Weights of a small GPT-style language model, trained from scratch on English Wikipedia.
Size: 9 layers, width 384, 3 heads of 128, MLP 1536 tanh GELU, vocabulary 6529, 18.7M parameters.
Architecture: RMSNorm before each block, learned positions, biases, tied embeddings.
Training: a variant of SOAP for these matrices, 512M tokens, 3903 steps.
Each number is 128 + 32 x the weight over its row's rms, rounded and kept within 0 to 255. Layers, rows and columns count from 0. Numbers have three digits each. The size before them is the row's rms in percent of the matrix's.

# layer 5 MLP down (transposed), 1536x384, rms 0.0785, rows 271-304, columns 96-191
097:129121100158180143156089149139175104132090104112139132127116126108112129109122190099093140104080144130117080106133161166140141158152115073171131165139154161068159020096086131128103153142108081144098126050117127119100057147096100172157137148082086087166152111171149117080102080152138081165
106:108137099108114096149126108168147102125147100148151092123168153145159128179087172137170121118126148196112169135089069116125151168104105115171170161147137065195189162090145072152154147100150155146122147145142064110129097079080145156162143137107147153145107108096092127116097077151032115138
097:168100122201132132122119096142211129140100132151188138112138173179114125090065157088079114158167155148138147113124205149127137130064020141077150127070187094162194148116152122103103118145133153109115095107158141107103078154127114164128135183129119134110105104143140144137103140156105097066
101:165119099144122108140136118156128120061112105189108142146090149124172103144105167112189102136163158107130067106132122117069088111113126115182127122112096168152195072134136130123151151142179140167117129115206150099101127099140119102068133162186125124112049162135163161168062123086154181110
098:089157171120098115153124120133088079115238101124138188096146124139113088108132102120170177199127138079104120086112082111126122138128111175133140117154099135125129115123167105092122112140130171137135153104157156069185183150092172211116099172120125121066188039142147134109179139192085163093
101:162140112157117135154184096133151209111122121118103135127139053171131117098141123037102120116142121116130125108107160144113111155114138135115140164117132109089093076095100161106197085133135138094144173090107190064185136144118130116117148133134164103079090167094132138095141118161161115142
100:156138142070142141186137106169070169149117163117124126121115160119145120086110135178100177088140192119131182131152101160066130144126140112108115182096120139158165162130172070120113240100152121146099170091134139168144114148157145125105166098166191132120138125078140139100126178167137139100
096:128172149112107182141147165168135075135149092138093088192143156104131108130178126146114144120109135106149174155136188110145197164155154137139128076153107125153131140082132150114178121156105142133126120152125151135140186174185118089121138113131161178103181133095126131124118168124169049156
094:126094120173054125104146098088151113110108125098129136054139157103127130094127139166119110124126154167141101133108124114117122097148122119104125117088110096182121160123109178118130103109100136121136148154165163172143131147104070151132128081114197084146122113167140158107100189109105115122
096:060110170127126108072093116085144183116080137095154122116095145159122090077105147167060107181147044114154128181122109164179153085129076148179113096111091129162048120108144097159071123124079164135162094166075211165117115148151114153138154140219115097101099110160136114102180145135127105133
093:104111172139168076116125143110114167126151110102110145137125171085112152115126144113109126159131166155151098144146132200144116099121101135146063145121139102147125122162159090095162164150100167139129135139184096065090155081140171077142169111146134104144114105126176115144167153114119098093
110:128075144136147143149079152111103164091168145144171115145117125131090117122148125121142196059170151135134142064138119086084058086119062152122128109153142150107136113060105122071137138126128142100111119063165100152126116103095111107131159042113101154069105070075146174180097093079170108106
082:159150120160090127127115122150138097097111104089068149066138122192075122103122122145110109146122137165139147150185141048067151125129139094118118134130155109131073102118146179131148138164130155183123148155081213139135155121120102050134154133130108093110112087099057143097123166170046080197
105:135173123143112135128078202140097103065138074176121042127128114155148069108104166119150109129124155167097103123115067062160127168116122122161089121158108155180090165074079137073063153139123185128172090107165134085180079083162145076076117136119104093096101139090124097172189111132122119153
109:127077097104091139119157159156108077082096179129173152117114141117136102174144134100178093079119128120120153108104105113240148063138077139174140112091096153161162109136105134115089100092165126103144117120173127154169116110113132077136134117132106120107123178143092158104089225184133123138
102:057172109146147076169171077087138188133166142080132126169145203178144171056113131041147185105110147126150131120095098112132120145156111114126107119153153173106127130105065131114142091116103209120119092223118157155098097159157111132127127136109129109118131120174079062084138158151180130108
096:180130117101150141150077097173058142127164130128174161151162076194110152196147141155141119113155096120173109117061124131123179169090101135134081146104121130115094113154134142109152110158154149108129157047152104103094147178098155159127133149137075159106130118132144105108140145173140069102
100:073137085138121110114099107121150167114114157110123068093075142127068123133100178131063153082202077075133124124090089176138168121128107132129148135093129148132150130113098203151108112123128073118091126139100111153102151126171129170125136138129108123154117133145181139184106144146141092091
093:123128158068122064168169078132129088102115087069125115096055151181111181158165124125174140058130057096133188128112086135132144126089090108122129147101120217133170118144073116068157057138110128147158113163151051157157103089160137184132165134082108145159130127138150158067122145149117176120
098:100134082132124102114154170104125136183110118148141151128152133188176124173106099069097103133092142192135139085123160072104099139125175064093129108202127166093077132143101139149139160146087130102110125109137135110131166116108155143139064181154121098171110049099117151139125117184148143146
097:090179095142202175152146117154159116120071172082119143110139115058097176162109134098097165183139135121123134121089110130143128164146169171150157120101141117061106141165166115105092177131114188118102093146124107174147057137144167186193153083136122131122122128150162138084150098170143169160
094:117134058125119106133117073146138094131126136157115141127093117091147141107136085135110072126044180119113156145209152142172151113177116150108159124145137093114106162166136152128176185151162139118148087081078161135183101090085102078180129133146107166082131088115106142125117166105128154063
101:124113179181077097129180102112105175140142087143080145144158093122155096159171077113121128156172129124134104140135182095082091145090087101139146105103114109118159157109176096177161062105133052120111118115133157133154117127099130123187128098106126151107179107141131107100097053084135186126
101:133112103118185141098210114149072155088130111141095159113107177103114155098112188169138128112123096080166151106156053119150155082116154148099144140111096136181139102081120135145046102144179126143091145148166201097095178101087150143177133090125108153128175107123176195126104153126091159169
093:116059144137167157138180142111133114090112074112210120193100104125113141115138119121111120129112162126135061088120168158200135149147142105171116136164161100143172114186169148073113118148178156117167121102176152072131153098118187121145101092129185117142111084202167151132160140091130152159
092:143122125171115099120147240119092156147133174135143117118107060138223134120159078100195118114129122082120120047117104101148201149118168173171159099106116159114181121149168098108119146123098109121138143136129130115104126138065122119166151117104088102073120117137138119077094095124110118144
104:112201196182120123144108156099091129135115134095134128163134158175157145199165172075168146115086114159113142139146060133119109124145150188153076121099118139115132143083103154201178174097149144132168105159141068162082174170153093167165085117094140152163097111137158121187168151107202106177
097:065090101130155104085157129177121168068121145154139145143199201071131154169168065101143124149123151116167137255101118053114125163146120157138106100087137088154174120102142112109185124141129118141118122093146121134088173155183147083147162139076135139142084108125150131163083170162066099114
091:103159092135086167131112135126114136147079140102115125157144148097125131145076146108099128079077114117166124063123111099132088084162127094151141152183140146116173091088081141120092069123083191024168103136181148162121130161119098098165061071093092080098127139125106132200124104168169105138
099:082109144129087164152151102081084092082140128109102080109147026116119160120128144123074111099151137148098088146171199149137125141162062120091139109116133175114129142076081104144147108115102110145114087166125106140152145089147133060151164031100083140144125172134096107143082126121132121130
098:186155120133112075122121107151147163051146095097100078177171168124100159142159141152129097140125150107141161170086139109150153125139167118130163134120067132122144094200142155115142137141154126128125144113193148098184097151109186086164154111134152118174085099123124155153097077137160069132
100:100162068171095041113134139190134069176192083029097179111163109117147143157118123115122093057135117094123124122162177084190110143095137129116145183124126189104111125117160115137087181178110134174114098140120110123085182101053026130083092148134139094146089179161108170155145119103152139127
108:137154063065119119069131142113112075163097141174178109162193151201144094078125128168113121156144128117119179155167124059138147151093197147128173076084169030155194104152140077078117055108194123074118131130082101124149187036082154135125112109113165064164153160117132112100100207137131141127
108:105127124133085105104094202092098162137106157123090145143072161153115151082128119114080113101121167093136096093128121101144144069141138143128141137158140140092144140159149140131186111187116121132177129148099158151117115158179096150135087116092125177059130154146118134132125123133144142092
# layer 5 MLP up, 1536x384, rms 0.0763, rows 272-305, columns 96-191
103:092148191205097161164134139133140129134059135146093123144179155150121144128084104074126172122096070157125124127136109150124120113148088207113147208160137085137112125188116119128139120160137124088115118125105122164142118136193118078032105140116151144095136136135134097129118121160117179130
093:134102120116126136128132118174137089141140125162068180109170099147118109116103115119115135148119143112137144136135149086142101126207116086078146103113102112125218153089135089186145104122148163099085179186098167180124168141067171122095190099103132110155078122157132060167138068138139182155
098:113111104107178141103165116133182127187160163179151155139212114101166108132127142093122131111154133171092136108154127202124105159124072124114157103145115168088125090106170144094163075107085117122102192084078098123102142091112111123093118110109174080099162152117125151141137134128182069142
102:129150157124156162135148150151142081109161104114121151130105134093157159151129159108126136152103115137094116130121107093160106136176082087097096090106156123097087133114130113156198109106080120126164167147176122181214158118119151150141090099113147085108145084080140139195116150142165150132
101:149059185141128146077108157084106146072187177191122118145127125154153167162137104108134142179044162143198120162126170107117138077115127177144109063152141109126132182134123173127140133103166129118095056128144137122126085106108125129138139116173146169093095136054130131072086116109121134088
097:149125122105121143144176114106088148159133082114102116108124103146141134165143157132171196094106093118132147171165133114137197134155118180124147120112150107175112114088153172138192112139138155137172088123111169100158121123191147133158105143151133173151177086128128150150138156115167089099
097:081153131125106159147132128243181106116073219127153130129163167156154085160127168083113153097130162156103159184090110132202133168151160145205117169151101120076084099120131159139116083145127124108095143110123158112109061127133115114131072069137139102119127147087182115115156101073078134154
098:064077198135122122114078131116109121155140153174080102134120143089076151095117167130165128112171108096149142172163134132178116166174110174120059194136189130101120138126140098105083116076107168105106112122076101174100105116161193111163174148143131145118140185068165166144186097163173139150
093:177095165123134160138119144094137090135137131137154090078179131132147049103106124147108112133084174116141146107177103086118129095091115131104110111115143165119104155135129098124154125159127119130088152082126198072137114167141155134133134117094133130120100077089125161115151137107116145113
092:125114087098161141185141165158121168144199171121097127136126176094137107128095154132152155104125125089135181170075171103063110154163125118156104127166091126088121160145125152133108058112126137145151126117107089168154152095086133170160134123111149118143099144171092137121138120154144164112
108:148168171112092171135180106102155118144143125134073087142162130095099135122129119134086053170142118189154129155135124153167182197150148065072130154134100159139109112182126112168172125149119144157107156132112146080095123101084110120141099160135127121117107168176085119072151131161134139149
095:148136144142156101130158101134122148176185195189137084109060080061108053112143097117085206076109178146166125146131129162177090118137181127128129121096170153142175085129114089110160141130138130114102105156149115185119131126153141108121110135086148199131067169136194130089128134107166134133
104:136176116085085076109144159139102162162142140142115089115135151128107156113113129144233122112125133118147086197167057082203075146115081108127146113113097162178175113090122105134120109180130129144152111169105108111176141196080135102174111184196126094158088114142093082137133099104111141125
125:163128142150081086173131148079088150124082177138173158117129114206143119099067108134157098045113129167163114123145138107149071170148115140165155142140101149135133127119120073168084066122159105155130099137137081100166120093139146147136159158047140131067213144130126117143135155137123182102
103:075153085116175089080129142149065114126163174091142149145144139153086067151157160106142111115128162105117137101079171124168102139140121156107114092108187183099187193060107128162120121140096145106105144092174143125078114142099118142195102160166095162129133116095112082111153126152144130128
100:165180107144140139114137170135180061106072081111157120115179114133177094195137083126110133136109161155089128073148144153106109112131196141079152158193145138163150067126092106153115166135107142154090144143132120110126149130152122149089090126104103083164189166159079165114163114124091100189
107:135102133125076137067096131162136098119099120081173175120132095163147144116092081157140112158096106110101123149114158154169139100103125070144104127056117114106104142166117123112089159126187088164103113137105127115127156107147161130166113182167126201147082100109136124133112068157095071103
092:134167166159078177161138122169161120131094115162082170034123119126164114195135107171159123143119218130124170099162111119071133125137218084148166106106097067111131207108181121121150145162108138133099157073068123161091156136117188102130080150148128180111122086128153115176135094094110085163
096:198084062095121182198158079113138149108092115127153120126152108075130155119122119141151144154129146171107124155139077108096086061097084152198139104100137123187083088143133185148095095125114116107125152180156141173108153215133126132176173130159095107147144144183104140104150114132145100112
102:105172126141088084123151089118133123153134117099189061174084117109140110160088128150179099139108095143121140189139170065138110131198126196152161082110181112153132061130130112112067094109166120141160107135089152138149109123134094165158189142110112135118128116102174150169081121198178114163
093:136090074167144099117035146133120119116174142140097140191110149120057138121116136120099141082137157075103069149107091118151110064061144112131126115128164117056150094098149109143126146079100123136079152148102101121143191164105184124130108131166154097068149164113127109155081172099125141124
097:140132121154196143116198151127134101122101120144109150134113109195118118087152194170103117164083115117059195133109147109134091146161120144192113122121095188130114135186155174111125089205119117155102137115122099127147118128148104077055118149132091088182102166152255166173155107106158140103
100:062132108112155149157139159124141180143159077151080115153146154114127131171159117146180130084150114165152147173114091154133126127177162147125132069141125131128122162141157174127107149107050169147078165182092101061102094089122209111133130154131172101109106172114145085105088162173145147192
091:112194067186161106143189108137110077151137162164089117133063028123194136095123103160100120187153081145129118133151173158089109070074096114144101115105133121175114132170092134124162098117108127149107086114174109175098117126126096136065086147126062118091102076146150120087098117133091140104
102:169134150057153139115106100114178108109095143135110113130079085136110092167106102171100114100138154085168085188098176181142146185204151110144120126103157184118067131144120132179112163158089101062127173136068120163123093090118123171091127093164152148085101097171116156148114124156086174182
101:143142087102119108078131099120097156157136098152129142175170116118111118195160092105128169104068138124154111218135133150123132090170158124097143092152107126103089132119142174149101062120101133208162182089108098199136099054092145075206155069112097169113166186097182134117087101133150200134
099:108152128131147026105120076174077168181114140135118163171100096097152138157133119069110152140123099139121085145186190196157137091097139118120162171112156077131114176152126099173070091110130090084135193223126125134125105140115132110109119124121165110100216097160147149138201109116155170114
097:111140097122117087163093152132178139092126096137133131131119081141133172044056110103143106121169152124170082095133141158127155154155168133108125174123218098154132091106110105149159156113170126159098116152126062129117093084166160150086211139093193132181176178175122164118153116098113135114
098:149141090121149158093113200174201119159113096150177183142132168065153184137078147163169131158072107050163184125133112168095089083128151108150130145152176113127104131198169136094166133144153130083148199063111138109163077151152130128062122128134168164137144071087156138131165157146122090106
107:096136115142182117205134178126086074149100158139092152061116096231102096150134092133095185125108142100162132097200127173089179107110086149055148133143164143123091146080102128101107095131128146137151117119145141108140219053109141145098122130118082141126190127109165124062113128120100125158
095:136158160105123140148106146144091113151111126135081141105136113123088106161105157106138191131165098096179150164150117119094168131145128093064175082138086117081190143164054156096089092170087136086140171070118108134115064158087091166176116164148115120115114108128137126077152106108151149127
101:158173202112137121142123097128072162191145184119133113133189157153148143150129093109128155149117146160106090116123061126051119072130116117109110186169166122121101159128139111173140149138150096117128133127139168151171106151112136148176152134129183132192124083104102158156096109119075131174
104:137123200179133120124149111165108112130120151139128065158127176161100120097123122180134209115130105156142106123140140146138173129122112160150164109152065123158088133130128089086113109177092135154143131105153183166156123104092110127099119071149131121123138114125126141139093090126146177097
101:185173126073123168189139149111138111097175147099100064180132155132097078147113106150211131066081166115123121166089133152131136084117130104133142151136158136138117158094079131123107124140129126079114144076079136096055113152095155119121165142137150148095158092149188117135091090153092174066